Weights of a small transformer language model: attention and MLP in parallel, a variant of Adam for these matrices.
Each number is 500 + 25 x the weight over the matrix's rms, rounded and kept within 0 to 999. Layers, rows and columns count from 0. Numbers have three digits each.

# down: layer 9 MLP down (transposed), 1024x256, rms 0.0484, rows 89-141, columns 0-127
# up: layer 9 MLP up, 1024x256, rms 0.0587, rows 90-141, columns 0-127
down89:476536483536434489514496477508459466536510476496534459520491471467478547502509500455494513513536520465478536567463484541496504433486496501513496523468531493501496492540482507485460510547482516508467460444526529517520544548527522499434506488519444528521472553471487484458492540530454485468526482481509497495487503458496519563492510480469508503476521506490488497518514496510496477484453
up90:508491487505480488496520503492503498517532531472495452482520497488560505487552560504537554520499490474452481501483491502524487492495539492446510486545474525556473518497498516501528509508464503515500491544506517549527487510505480536473476490491486489552513485502503504488494469473496504519523517499513535451498503504562521522480512541482488508476484494482467516518521528491527503508499
down90:489475517480504545473547458491535487483508505513487483532507499514515467543501466466483510521474481524498467475482515533516466491496496500524491514523521494501488497494492503541492460494507541478515574491508523495532510491476497484536467509471473551517468520507486452474498481459493514497464556511510513473525525500509504489523504458499523500473519460496495504453487528524538497498493
up91:459483511462496516520483515541498522517465507469491476512490531466508485487509524523494559519564512461504495495543496503472538528502503465533502491523539506546480522507516475493515444493504453513491503522512511484510526528514514498517521528486543490498488503495497532504493529518520468514541477520470505507483489526520495532459530520473478528555470491509494545529510507499533523481465
down91:529449469506502482504445510468481506465527512486552492468515507490503527491501502497505486511496478499474478540466528506497500459510518507456511467497443515466518493520455508484513510497534518487492461468517482499481494503501461488518475512493470438535511546482510499492448509503519540492497471490497499520521521499467508542503487501457478515449492518468492512524521493520454490502501
up92:496517496502489485497518514497496508495526511497487530465511448536492530499519469525522515518511496489470510534506515471489519514530490491506501482527485502534509470506498505508510505534499437539487518526479530519543526497510496549499486517505509497487466500443515459494494492539515524513456444495457463431492496504538512490490527504480454507474520518472502476503477520484552501537495
down92:510528475464505525463484500483501526453474523535538531487508519509451513531530498457517527507528503541504463537471496497468504523494526476529490522497434526459489483493477505500496519506504497493476478459443492442504478504487535489504471503510531500525541492530469504490525524501507479530508516510542465483503520467471490499542524472466527453461475480486465550490487454540482514497503
up93:530487489526502525497508509478485534527467484474529479528471490536528500550492503512510491477546512490518516487432500513464461507537480502499457459523493505491465512512517471530546470497520500486523491488522509524527494545526525445493492484503486478520501475484451509524445496495490549520513471501485525462492527497494518468463494495500478449507502498477510518553507477491517483518489
down93:537543477534516518496529486500498506488498500491513518463492490498454490493509511469543542529514541508480504509527482518487525519501503494476492537509500504478482531431494525500486553501514517478512538491500504486522514449495469490543496497511494483450518494497506484472515476479494477531501479511497514487478523502516502519495480483508432502502474489504556504482479509529461508504524
up94:464470479514539444474486516484498506494447486477532489488526542461524512493518474500499492497477501506525519522504519499496477504515510503515506463500473475503495501507486498504516492518482457472524467541498464546466444491514510513495503488514506500509519475485536479487489476557531472473446511485516505491497518532507521562456535501489546450517523494483505526514502499516507536494516
down94:516505516505483495534502458545494487492530498559478472494461464517473481492507493478528521516492495511455531490549499474489507482493461484517486485496514480522438502475451528472452503512520509558465497472496511477478497513519519465481490512513479487482511510530522461493524496494490458494499484502475491482507495459531519512505516493469501481518501506504467528505511512499458484539476
up95:493550466499531528467475537478522515448511517532502467512468518527492520502489504491477495470513503484526474493417478512491534465485464508495501507511490470538498482519508521500483530546487509461519518503479521558510513484539489495493525482502486504485490543479494534481484491511528512544511500496490472455453529482488523481510504499484513508531549465465461465494511502473476527497482
down95:505492512523491456522534482517500504534480504444506521489517483509502523535513513500501495472522486485496511515487528466492514525517534494507498507470498500473500479491474533510516471478537477498486483490536492516504505524516515497492521483489521521502475477489488494460475465445492529477465527527493532537507512537503477514501492509477478476451466509499501494453511475495500488486533
up96:466489520519524507475471503460542468535516472486512474483507507499530477482498513494519490478522514543500508523498496498509576489477531545495495499501472505482515492524490485517529480484509464478511501517500467528536499528496525458489468533472493482532504483513487489461482471506525511496489512440538506517511472497506494510492462560466492443501471488527515525530539560507507519508460
down96:492525485544481518476500526501504477469483520524480533456496475527515510496505504491511492501497494509481513490512509496505470480503494473503500502511517508504479507526500482499471564529490487527521506487506503468476480433530498511531510468510518500484523516503525519540458491514506484507475491521506509502512497520500484459485521482495516557493504491516475500446471517517533484505537
up97:465498506503524492491506583508520484467493467494487513529501486457506509533476488494442479451515452512469475542532507491538495529483496500530485452509512512513511488510536475497494487489539482510514468521510533504502472545512489559506471458536565482545536486526459499504494514476496467503511491525484511504481483491486475504506485571461509471490500473482503534496516537475543479483524
down97:531547484515491504513476447454523502510534540503501479474554469507509508504488479501509494501512520519507538466478564515527509492508507502509521485544515435492465496502550513468510509508483529490503480515469475525497508510471512490527523507453491510465525512499504483542504493486481525478494511508469517472500506477557527508544495473531517510486536505546507442505490460468500514435549
up98:528480529526500511474531499541533547490518472508477500528500503525519501517459501505485472459537485500472482547483515503497510474514520479534510503494476458523502523507499500510507484507518496459510516501506494446515489546532482505493513513475513474519457484469485484525510465487470546502519509485482459448506494471493505500501530457490489490496535477502520501494494510543528436517498
down98:453502525539534461485477523504534470486480519518495520490477493489481459503532523485525536500486480512496496517519494494511495506506519477492538484519507510487509472497504470494542479450444477525485539474505481501473484498486519498506534482530499458491515522487526512519475462496513451462512447505481534556502520551510513496468470506467538501513512497503485508483476478498523524503482
up99:530511465541549517539514497490510489503471460456513504493457482536506482476567497483485513503520493505507502463532528497551508480484507460507506497521486477496523531526520492487484474471533497516500531485489520504470495499520515481515473480500545515504533509445539555481527476504481464516524508499469470514488511488550480521528496515501476497524500515510494520535492493503487514481524
down99:485497534503474495526478494506533520509532494532520485468498492480459517483504539481480491495500512504476479548481534489469504517504491484517496489532504519495491527533457486533504496484513518493469490540476464485507495534538542542494506460521522543472470477537498509513516452524513471497530484469532506494461506517490464511450485508455523485482482497478523513489490504489509537522514
up100:468507492505503477498475539528505484469492512528522506535466491522481488498512534462509528499497513561478526484546492513479534496478484496495480529457462496484532499502483496531504455481497485489497521521466515490507510495485482505519496496525535528527492464477540544484499492500525495478478505457495493507521537545476498509491495534497470520498474517465526498512515506464480487452497
down100:525493504492527517519487552513511493482518458509487481500551538483491499460531503501505492532490497497512440513506513541496473461482494457545475487496509476506455491561490490503518494449546465499525501524471509536510480459539472516466487531482443516479505498517520466508490506481444505480501497512542479506511514502515476477500519514525527504491458496464502530503490537503517549521471
up101:478508487512531474490548511491482514495520487497514495542512497502529457526489520500513518485481491480489481480468526503516521528512516489498459528490489519541561472490524466501510425488494449529528494508526469487502497514472479493480475514502540495429484524485492526518478495482521486491522519457520455473470486494535492527472524506494500493509514467529504510491497496453526498478528
down101:553477519475482504516517495523504511479502502504524563488506518475505494500501486474494506510500504530506490517506517496530477485512475476509554483512483510505495490470516497518482501459494469511521528509525562470509491521513502503511483537503479481526536495543497497506512541525493522503486467486508492480466488507493555464514466488572527492533482488504504537495480483520472477523486
up102:460537509514498464527510488503516513509528475473455493500473475469541461485481489464502500430499490484493480470534482498473492511512494470507524487485484494541516513492538475529492495451498491502481501504518488456477494530553496505485514508508528509463498502464525485460493498464549453495492511477526435525509489517496495509494505515464492464508524509520525532526495508501519506471462
down102:478515543497525514494536476497517532515484468470512477477535501505500475501527451544517446479456528499533477490474468508487523468449518550502473492490482477504510518532469498517476524524505544514538508490445507510493500559528506481521487486550472495487493489473468513559487526478482515499505514528522538473527485490517462535514490477477526484497513491521455512503489455508529500495490
up103:538471505510480514487496492489518530475500466504529499510498543505544484534514489529480523464524505531546456512463514472498537470486513535510485485538486485501463489572484506480512522471512440485498494497499542494493483547502519502519537487495499438498494497489514505501508514545499496536494494535534495469501465471503498517472509521472501471484521487525483519510481486511485435536490
down103:502493492473527539542467548513531502478479520510478543484457472491467520500523469529514544473522505440500523510479500531504529518536507491543503542478510483473499499494475479519484490512491536499512505480486519532496492519517527489466515461517525494493515502497508485496530475487474487499459532524492505480488414505514505483488492518479470501487514498519521487477506515520514515517460
up104:450509471518498453488511509493500509509547474474474483506499475515514518501540522515471495477475499470488498520496524453512533480505508509494517490545493474500483571506534504490466519492561492512506522480502486537474444489553493513473486527534456487532504486504489519490507486498501487503474513499524497469503511438510506507486456528448516455547481487531480495547499509493515486516507
down104:556505497500491489474481464489572488481455505478471473464481534495509480466503523475506492512501525486503527540456496565485489517484469537503485513481472530477565435573468465469532415494465502477489522494510514491482528499477458530537479479517500510481535526540499492515504479517497506501483493471478525521530489502518522475532485495500522532491539499470516501505540456509472527518465
up105:471481520522492474482511536501532567529521515458477515517477473479511455547547508521494466503498533522487454490470494535517523472534493514463502520518516505452504510530457500541535502492543486518515520496493505526507477501525523541506474518483511526483487466474491472518503508488528528508522527505524498543537513501477493500502502491507475530533510505514453461531472540497504492464499
down105:516505533546533496492525491483496503502479490532489494488528527477528490496507501456481525492465534515490467494545477499462495549501480510545472485466500487535478465507525484487513458488480528496487513558523514490509490499485481493517497496484500489524476493530493538504502458512490545484539459449505453490526528513480507517460516518462497517494479499497532536510519523477524452510497
up106:526542486477521483502506486487493505507488501497502505488482518516505495500521528515463543483519480495496477469466488496567531452505483561565487518498469496492552483524521476496479504507505496492507540509542462517499480508513486520510501542525482486486454497484500485516506507523514491577472503453536493431521490469549523474506476473490516533487498508449519572512457474510495494488487
down106:533443485499494514514488498516488498496500509521544511546517510515479480501491458496524468471503508514510524533487524515481491504476464473491519461496540484481477498474483544524527493510501499507495440499427498508465500493526485498475501459518517510520499468526516531492512506508476513466501552498492462524469432495501490477500515562494498498510491515546487506510567492507522498510481
up107:488496540501460473542485548517503531520516520471446486536503486532492511505520530540467484490503515439484510525542550488488476484519501456535464423537507468514564559506530504491512498462516512483545543499520527455517530526508490519474501516458564496526461494488469473538489529480483518486492490513501498458487477557462527525505477509509431520545490442476471510514512478454484456475482
down107:541466478502522516425524439503494501516497440507502523504518503531498461475464521466516525483496531554551507471427477524509543508508526481450508526455498513464446435526493489513509474510430468509526490485503501553531458476491453506536488475547451474484510509503530558466486505501479503474492536482508486522495526444488476527477500532452551496441476513518499509519530510578521550549487
up108:487492483469502497494511484569519512468536522517477532492499482485526461471503507523531480491553519485472503535446479471459523477522496478421512517531479510483530488529505469496528489505488497517528503525509496527507486496553524491512489526540496526488490489456528466475520467485505529513520432523509485490514500542496530510505500541435458467533486502473451480546476486481520473507497
down108:514486526542490538463504521489525448504460479484481513492496485495500521487471486449505510537525491517499505494533521496499496495472450505521477548535499517505471480492542501540515484470533489482473495455533522473509568516468482523492463451469465476505555501483489499484491514525480525544501488516537509501472515506467532531527499535463496520487502486543504497474515485521492549495505
up109:454519459505494480502498490499538538521496502548518534516506475486545516479497540499447524479488452522495462500498524471481503478495500534460523470504524525532499484542457500466510510507512479501499471537554467494523514503493531540496477528519493497474462514528524530510499499490526486482519460518515493484529529483509516551477492533505486485491498480525510483531496480456505520466513
down109:524465518498481547458483522492453500501531456520481465501507503502479473530476457481507487510519544485474520499569506509515460511489482475520513510538503542497544491497491501502552516502516489524524504470503506493465533522507484503543482517534514467469548459515462524496529506516480496557510499475497502534524461508470471518511490492485465504488510436529478512487479532511524485532504
up110:499500482531545515516546509508485552504485477506510495542473497483483432489464494504510534466498490452473491508520513493513536443510508492524481481472513469523520515474519512511533422505469469470506485522499509508523483528520500533523473493496543472468479558449482505468524495480507513509477477467508481468512493496498559513540536475490519514499482441502494502540461457504511501492512
down110:483483526515468536487472481510516475516500518502516518510476512427487543481507498507495472509510471542523487484500503516510464509510430468511472512509484520507472440488502484488450553493510552563474529511500477493554513518480506501521509518519449535518518502522459495496476502522496483482489494533463514530511490503524454510499476522548488500460521521522533471453477513483485530530500
up111:505519512525512455467496495541527560501516491507516508488466505496454458488526505491526511477538530495477499481497539472479536511480505505465480529481513540511526490486502471496479500462470501524506509517523518506501432518508489458492497514541475502466470546509487494466494522465504495516493477474494504485522526472479556464525499508489518455554526497510424520532415514523479478481526
down111:518513511473468519528478505488535501547489498511462518502468495492541534500523458463496510457500508448535524499526494510498519478513541495523526468487516459511509537440476565471509578511511509530483546519466511475521537522493498538518498509499494539536482457489516470491487486558505499484522489502500515500467465499497483487505484493483507508479507515524490502531523501503500434537510
up112:521523517499510535484531520479509504518536458482461500489520517475471461518527510527506503469509449508506506482467510489480510452551527481507489523544523499493469495512506507524523479498512512506521478510546517511523454531517527549521461495520487460494522504460480568518537481498524537527499473473484500481502510487557490490520476465503515524469472464527485514486473491515503505505494
down112:478513520545527517489488485509500526494459469524535533497482456515484501470487466483515510544461517489513506505498505507548507499474458479507481477499509537492518486479495516512495473507464529474497514514483475510470511508474480507430518502527484471501491472458493453496550515499522496512489464521493511493507457500479501524496511494522496516545493549451513467501498505493505487528501
up113:541454511500497486507457530505516487460515498529515534516468476537520505500478512518473497460492555483507480493494550452490539523478546502518505506526488495474498518504535507535520441489489486476513513491502463468509550474546536537489554528540498492507500497525483511475487464529509519472514517531466486514493531536493486470530495537512456492533497534464486525488476499455487507485549
down113:489553496490489481529533490515507510505483488507470483504540547496526506507498441505542507519523476511491491473517463525491524502511509498476499497511480503499530484514499494491510498458540509507515503530511523519537463527473502528502481467466463523523500526475520530518506541494462472516495490467535484548479468471529497494442492505516516521522510462534507421548510489541542509509460
up114:476474499543489476504465564455519506470503492472486493475480481508520491513504528505542524472491499486549490485465481542487517513514448480515468545481539478536543443504514500497486437505526461495530509511497496479506474525479503522514522530490483458472491471475514478502500463492488557498513474513504462535519484528512532469495478484467518485507542466454474507520467526518485504496546
down114:501514471484548551478495496501531475501482507485508559506542536501466510498462503524473472522493462502504535476502495492499474516479455478514488474495492488477461515524539509494511541466484529512509507508493495493492535507518518466528468497491474481493524522544520527475497499527555470508516515489492525482469552521519499514501484449477507488504507554541528467475501534520506472506462
up115:511464555475498481504499482506468515525501515497501519503483533494506452501545483511506510489507489541478512515487502485483505487499519463522482495507470485537514485522501472494489490486498476488535562499536544470497491482531469451449448468476509478538484429515498497513477477498507515463467476522518482501535477496496497474447512471499515507520524468471501551536497516486516470478550
down115:499488506499509524495512471549477476464503493499480532469496483506517475476499566512485479498508485495536542473506521542509490510477485517474553533496492484472476520489483528496522431498502508501500485510510492504470483500456522488542538504511444470506488496520541554506516492492509542487508480507482445505471556492508495512515478505429518504488486469517533481536551473520508528534518
up116:504498483520484495508515534521550526518478515525511484520480537496507511517540529533489472489497505552509466497491570531479573490530511488483481514546490521488527468499525479476489504495487472484575537504545499483451480525537505521496517478507501494464481458493516530482490492487476512551507480509497489507489515464509499500515552554522536555526518478472465466509496509475499492510518
down116:522472494478519516536483498482444513519452522488501506516448494485483486466509557488527544492513502503477454510563481437513521483507528521506514492490507464496483539468470529516508533523528444503495518485511541503515501510510504510500499493479528509494554470547489495549544482489510486525458501432514528508533463463523544498537519502490504426530537516507505473522488506542490490467535
up117:462523521507474524505515508521511536517540511522496520440494494523502486499524534502491479503497514529512477504502501537563489513525484498514531461478503473498494465547477522495496484521513521510551516527462527502532543488535509454530521514486505502530498503461508528465480500512517474490523462531471511487504507493450522497498497541494498518498522469465466500526463490497562508504476
down117:541502534471500519503455491487530474506516513480440506502518478489526516494504530492500541520513442489464510472564516467507471506500469479514487523498507490474509527461519484552488521534467498478477514485502487493485499456513496513490471459461505505513548486511500526499441493534476526518482530480506499498533525474505462502501502518476514447492514523504547494484528524511495471526494
up118:468504472488483456513530485523487502489510475547527497500502500466480495517499554528511519510490495511489493498472526479531513525499465526473504535476465513548509491541508441511495488487514504536471488477531492504499498503470486511506472521527505465516530530489501478487497486453516462513548489514463524499486518473523536480436455513482481468509535475580489468514403515504522498465505
down118:485453533500509498507519471468532515517481495506507502505517501534508509493480470478505490517526480504519485489529492497500482478549490507552529510538482455474503527474499505516503531496478528513547496492478492509508485498501504482463511519470482542504464509542516542485517505525513497520538493519513510523496522476470492500530484462481538478499505458450574536493532424520468481535508
up119:511457530512485468507459492546517527475533477446519526500465445491475451472504462546491500463534438509472543507462548446486536454537520510458487460520459521577544463497501438469533450482525473507529488483528535523489487529484507523503453477563537476495491489477512507505492518504521520551498498438454495435543479485513501497527487513489507509499512487470473534539507508552497482446505
down119:508511494465487528541479487539521538485549490515485495526501447513522451484497470516485496469522489499489519500503549511533514481490531518493554506513488522507542493445449481492503529490485511540497513471527496489528494490460482567496511467479485488474503533501481462475483547478515503506516529465529505494498415479509512500480476504497454494496488500500488513525503526553477480514488
up120:522518526482486502521452520492518521507522519500547507483458503518501506518508496476513506503464526486505452488500532476489504536478501475497499475525474476495481479491518500476479508424505430516472501475474485525533504484509500509513517552525527459523565535483525509496533525515504467474513535492511448572468496478521485547519498490466500518501522487526477474540447511502468491501495
down120:512503499519495534505515509550480491494498496491487537480513463473489483452455496467498529502488541526504528507503512541487506501501496510510518510491507493480489570506497563459554497531532511536506490531545477473475481483469477482499506470468492507456462497516517531476502516499524557511525497524497563468481508483458485465491478515534518486486501487478492503538479449460516461497527
up121:447489482498489515510499506444491492506491476493488503529497526563491506474506500502454496537553505496531469505511549510539547442513521502494440486531462467503486516495488509520465475491506473514525495508479501522521488503536455468520502486476584515554469450507502528509470502534515518510546472508477533457502509521508502492483469505494478431524551518494510477481522497469510515483500
down121:515520512468531516483480500512503518488472530576488476505532482502503454494521508500536536533465491534492541480495504483462497524455529480524488476464479505520530494503422497511490529467529483508482470505491498457486520522493526509453538536509445482502529514504461450526514523467497450525506555506523485514476554491530491530493509462465508551527457518496506507511464539521499485463480
up122:480527475498430504519474511488503527534502470544548460513490558517506457478512549496504511522461495497512492521496566515507481497466517502533462479485458527521469476544506476502511499433528401513545519515511479498513486470483510513459502515486517461520495483495518558493526543470503503502525491503492518477531503435513494496494481495512475516513531485496431501506474496478518507448534
down122:541570484493539516488463486504508524479491533554509522473513540494485502486486449543472516496500541552484442474478526522500510462492509539495524488549500537478486542485497504477458549507525505494509470492514524517518481553509509493532527526451476502503522515534508479521505458462506557482541481478493496468431483484494521484487487519539508514520494462522551481522495494468541478501491
up123:521471480482523467498501482473480513478484485514535481500509463511495532499463490500526530501494459491491484490474549519519462487510537475493504480502487534526496490504501513485475463444490509517528496511521485541487464515498497508514488487544482484522498483530562529500502477509537488494500489511476455489488517517466494491464499550506576536494526496519539455502457519498521511520514
down123:446495528477502508499464491533516519523509477472514513471510532444502517499531521515504471474520509470532483485524507485467551498511470497478517502515538465523511494504473478509515524520518486502503497514514520505502533532490488529501519507473519511496502470448471458502547533471501478488485502491514518502489511523538550490564533473541479532504488500491442525516489476474529482501502
up124:493511522505441504471464528560511501531509445484523470451521448510485484543507485517517521481509484500462486500526516488498505457499478517527499473511474513510506510515457462482465541518539506478505494499464538502505474513498532526462492562474470487492516468439522489472495452515568477539532514477466504477509522530536502483529465505494525488506522494501518525497487503498504520508499
down124:423461453486525484501518490494527440514475478445475511486517519524522531495514480533465509481478494505525507476489477530531502479519518468490466524451517556487495492475511476542482461490439518482515503494477482480490485546475519511532506511506528541507514518521468471462513525480499516470499511522518515481495474550505492483459488489523511493510510521506489489506515499495514463532521
up125:475472476497493492509492496492488507470531516483493474517479527464475504466478484508497524486482477502498484503505558490513514515512466503540480497487485484489528456489481514433486500497501461434504499546534499499484501517503509522495527482514484447522520469488512530512500480491518510471520471469489509514465521547550507509465515511494559489479514487527528505520502509427534459493511
down125:487526475514535485500492477512507464502482499521464499527494482489559515481472482473502474511545526463508478485489495443520532506523532581517508516490481491526499513473519485504491496519465493545490546491477480488513506508539505500498525470491475511503519468522515443487500527532480497452464492466542476466468501460440497509498454448479476542525482478480478511513523549512506535535491
up126:510497492520511434510517462510520470518525469515527540490470469495475485536496524518513508525518496492501504534517468474523467542511494512489468488492488502460476442521500497514477485464470521529500493541514554508578495509558505493534467508504555484485518472454471535498465506520475509526472459535492489461481498477525505497512485536461530506498473492533474496516523507524498492527542
down126:550519469507526493488449500513495489470474471507488502500529498492502502529506484500496475528504512500480498551499515516470517465515467522505493497525488531517491498530514535485475490496501469512511480534492492526483457507457512511491529468475534531476517497480506535520498520494532483537522549531526515503499535492492472478524522522466499499477507525493526480522515509499481513456506
up127:485493500498536509519498474472494506516457515491498495511480527500493486535522507501462483510512507494497511485492484485492520458512485481548518469470494483485547439486471472517552466482498471499506528511487500521520438509497522491522475492504523514509517502506472511493573484483543461550510519521478475479481501537500495505466472500489508500491485513503491486531534489502491498457511
down127:484518524529472512525520506501495478474542521547526517487539473522486530463473509488502529529509534506477466539482573524494490524521488529486492511508556488515470572504502533523481506522526496519491514442485478497488495508491500519494523530501492532468479503509527524492471511480446481454497441479503493521490492548481485473508521455495507508510480464471535478475481479508493483519484
up128:490504495527506511516518501502542520438503502489507523534534496516489497459546497520453501483539506509455514510511461494482520465514492521495524507511464480527488504480522509494519505519517440507477526522502511486534524479480466469508505498479538505496512512475506507470492508514501506530524492488469483512489472518544533508483488464486464492528501446497498534515517513521555506495480
down128:505471519504477493481472466481480503491508512475498540480498538514503501479467517506541519487491487485497499493505580513463462510485527482516510529520508585472470523539464493511507516489486512501426466523487490483465477506469509496511514493486519479513534494512545500508485486516492484501475500486555544503527516499441481537512468523446484520517473532532517475470502527490511498518495
up129:496465514477502516468478545462473496502512517493532546516495487502493512530472477517496490525460487490499482503452479467465491468502497504494476507544494466512499463550526507522491481455491484532496504454471554489508474526486506479447485506488494511463541469496510489481498486522526559510539490511510487495513482504499525481542456539488471490468488444511504451509547476487503470517464
down129:477520516524482509499516485498521476512497499503480476488460460484512497511518474526492485540499510512515514500534513486488526505497530519468499487488540456506476535496522499506486467512515489490505495550496453480438550483550527499529498546489551495482501534524497503515470493496488467505467560476518501526455500495507519525500503505506537501515500507504500529480472523517496499491488
up130:435487513496497512500468532486544495487511502499482522477509508479507525533495515507483471478498497477493504515516490472473504538537513497535493507487464488516520495489516544541518521500533504475489561489488497508451479515481487506572449536462514513498526544436482508510514483481472541497530538501467502513520511511501491503498491485488500542500495525454508493460471555471517497489534
down130:457518493506529471503531502518496504510495502511535493532474525519495486490507521518522511520487462509480478499465516498520494501522486544500471503517526504547437520560466482488497488458410505520536471493514490466500513501519479498454525458497507511509472482492555525464492467517497489480468506529482505513455490486466492467486493485482543518510511482527526495496519476493516530487522
up131:515475486526462506486516477533549479496432462498473477518450512508473505517515498490465528481529536509490460522496476446524477506485481435526473482512445496522508490487492542483485516485495483521491520520500533495562503518504505505558475542504508473539465498463508492534509499476493500529576511484462532451518505491498516506514485555482535574474508500529487496507481517522568493494517
down131:483445511540454490477483474454522481477493471492536511524486511513485487485465487487496522487498527575552517495470525515539496473544511519533479494492493501522506518490522568534560478463485519495460489534472519452525494557504511493548472468498497498488521520491506536492513539514495521475502485559449504502497504475499528506479510522500507529484525477494490492469551494553438511563497
up132:476499474536519503478522506531549467500482488449502534454530457516502486486522483518464508484472481460524520482501533535498489510548475512482506491477512488493490497534481500546468481482527486477510498538517537546496511472512505495531480540504526475486513482480549525438448498514532465531470483522435534493539513524516504527512465565495459495541531469437494511545465513473531469493506
down132:497507558531524582487489545480520514528495511498532568521526485488485464481534510504513495453526517453540507480543528487529480546558484525498473485423572518453494505506460468489509530535523495474545478487499515507470509497509502513510466512474477475475502492471482515498520468498486504500467475528500524490519545504510475566529438535441491478505517499472493485515501489449524469481502
up133:518510538524510498475451520485481478509497486469473510526497472542504487496529506543534489487479498510512491463481545490516519507481519516508504501497489490478555499521484502470490523528502504487561472501459544476484482505475526490493540479504459487526482534509533500479501488497531502502523455508514485483491495503498512463508456571501525569578488454459477520488509526478488507517493
down133:494521503508533467513507511432495512507519489486500523520507481510467452491506523531501527518495494509504437550527493519501523496545457515499475521504492510536439513491509507529486473493483470507503507512476479562485471515474489447528489456497500533456519536533463504507468478503508480450480523531561490497483530497491539512486544505475509439469517472533489524490521478534499441489506
up134:478509504525514519504544532491501495503515469503506518503515502494482477480479516540499502476508483476522505531463540512487491520494490526492507502556488533509535506524481537510526472463483522519514484521500488485479506518508491527505486523497509412488453524452482439486460466475495482474519536496554489534505513478505524493475530514520431519480517490575445516512500547459473508462504
down134:490500479507472484459550493516478484530494539544466522505541490508451525560486485465524484474489535517472518544467487492543529514520539459482509486535516473486521500482449508509494510473524566559474489483532517501517429533499535511444524498511478500488482512567514560475464528491486499480490463516486528500442519479476468473509514456490479492536500496497503479470483479534511510487526
up135:528460500521534502465489554469471530477525533473514504499513472509535511496517493507491453502490532489471525503433528493514501484506515517487481493520498519547489524472514525451492543556497522508479496524493511550514494533511508475500465516462498489543505466492552495459473491456486509482513471551495436486490489471484519523465462521489483535479456494459485479489491479499522512546504
down135:474550472514510474521500483511474500488464479502508490527487456534486473524507502539504570494531484539485504484551491500491531507462481490521485470486488464481477499489502481513490493423506487431494524509484471471519502496517474498507537494488523535511514507511499476498524508470498474487489495473495524496559443515524473494520516473470500486522543477512513520501492510561496517446521
up136:483509509497494523500464474459492443494424533540503513561522462529558535499476523503481521537542495539496494495517506513525502469493477501528512498529505468519522495537505497462496466523532483527555487479483530485497481496502491473456520509484521493516510506504545522502512495494522492503530474564479505488507482495511496496512466541479506462510522529482508513462517502478519524502542
down136:489492495502483514484485517533535548458563485465483470505490499494496443506519513531489508475500528423496472484470549491510498495503510506487502498523520491479523499484522478492504498469471518510477493497521489524496501519454560541526494508475463515461511536477519474479491535492496536478489505526528510493432520481502514475499519545473474532527521497515452508503459519534510509502507
up137:478508536503491497482502465510521493515506483507484506516527517513469467509521491526447498512515525533502527504496490509482523485518479457485505519462505452551515470488493490510506502479459436512501502479524515580512483499536507489554489472523495484466526497501505489528509473513486500485500517460480490500511497532486506523481558543498513508522508441540477475488517485511509507508492
down137:517485468494475506502508549485481494504502538490487481526501494526516515487478506466527499535487491515504491505487484564492494530513520534504520513506485487508477526492486526522509498522579512471505522513507491487458492491498491490502505494499481523529520463476513503494548548522516453498484478500434502456496471500504469524485537490496540513434495527453560496510505504479501522472488
up138:491481466481487497469520515498502498473528510528509487520473492523529467498488466437534491473515538490490512505542504482495527474516472474509499518490501450519517524519464542550494494496508519497507460498552479495511498509515518481523464521483491507466514533525503489506507514520529503481489492510540445485484509512511509502497502512514499528499523544510525477494501526506510529515540
down138:490501524506544499509479519486544501518491486483511487475483517466478519489477522516510490475486510506505451539489527495532510510517487488497507536500515517504495466477484515457434509495481462505466550534479462460523518518507480518493493504505476465512494488472487445537528517490480531485494501519452506481487454488512498520490498524491496503499505477507519494513484506466494481499466
up139:488473472510540505470484536501522497488504477531511511490497497495487523468520494514536527503512431475487486472495493504497518519490496511511526489535445479492517460497497530500454517469539471446470491525547480504512536461473511508485511557510473473509514516485517497495534515493550519509486467501506495495502511474548519477480509527462486486538478513494502515500460492521519514427516
down139:500521559464518500508484496435506488485514529471536551527478472487481509536523521502490495465513516496508517468489514523530488488489509495483504467477528530501465527476518492514521474527527479547519504469506503488489468506515507501506500477499507476523525517509507497518502497509479464505505507515488530499479472531473523531486482465461486526529538480465496486488528476506478528552515
up140:517533534507532514461497491456511520540500458465496547471522494525533452493530537510478480496525515462551492509438500516481531482490513517520492486510443500519510522501474486539483539499511504486510488544495466483481487507526508531522485482495467488487481448501509498459476497499516558541519542451532514432472513505458474496514472502485481516501479535468504562498479456472514514513479
down140:481533494485512528532533454511489482497497481473494531491462496475479485506518478513519502486495496491464487470494486520537524525492512475501476523506521512490545498485563515557472455530501527463507472514473523459487529512529448518517534523462512468476460475480514513504544517496475507519525493520473506500506493523531487497515528474488500508507521546532477451481493513474478469471543
up141:482491518464518471534538523544503483546544483553483545515509440467519509456479488523507532519484477479497489527544502473476492488491538503488497499495513500508464513507448505491480522527494482509522499525489504496492487524517482497464505525485513461469501527488523513482515494517522483465506495532561523487574512522512525523488489516502479521497502494459476542499448530493497513430504
down141:512461486512470503467493456546528500517505512501536491440469502514497549547459484501441516486507523486503510456474507457478461530486504467493540491521536540496514506503558501520513510473464464485514447465511532494496513527490543492525486549519501474510478461502467494482495527505497517514460488505465459484452521521511510467526476458467486497497495468494485498504515476522485517525523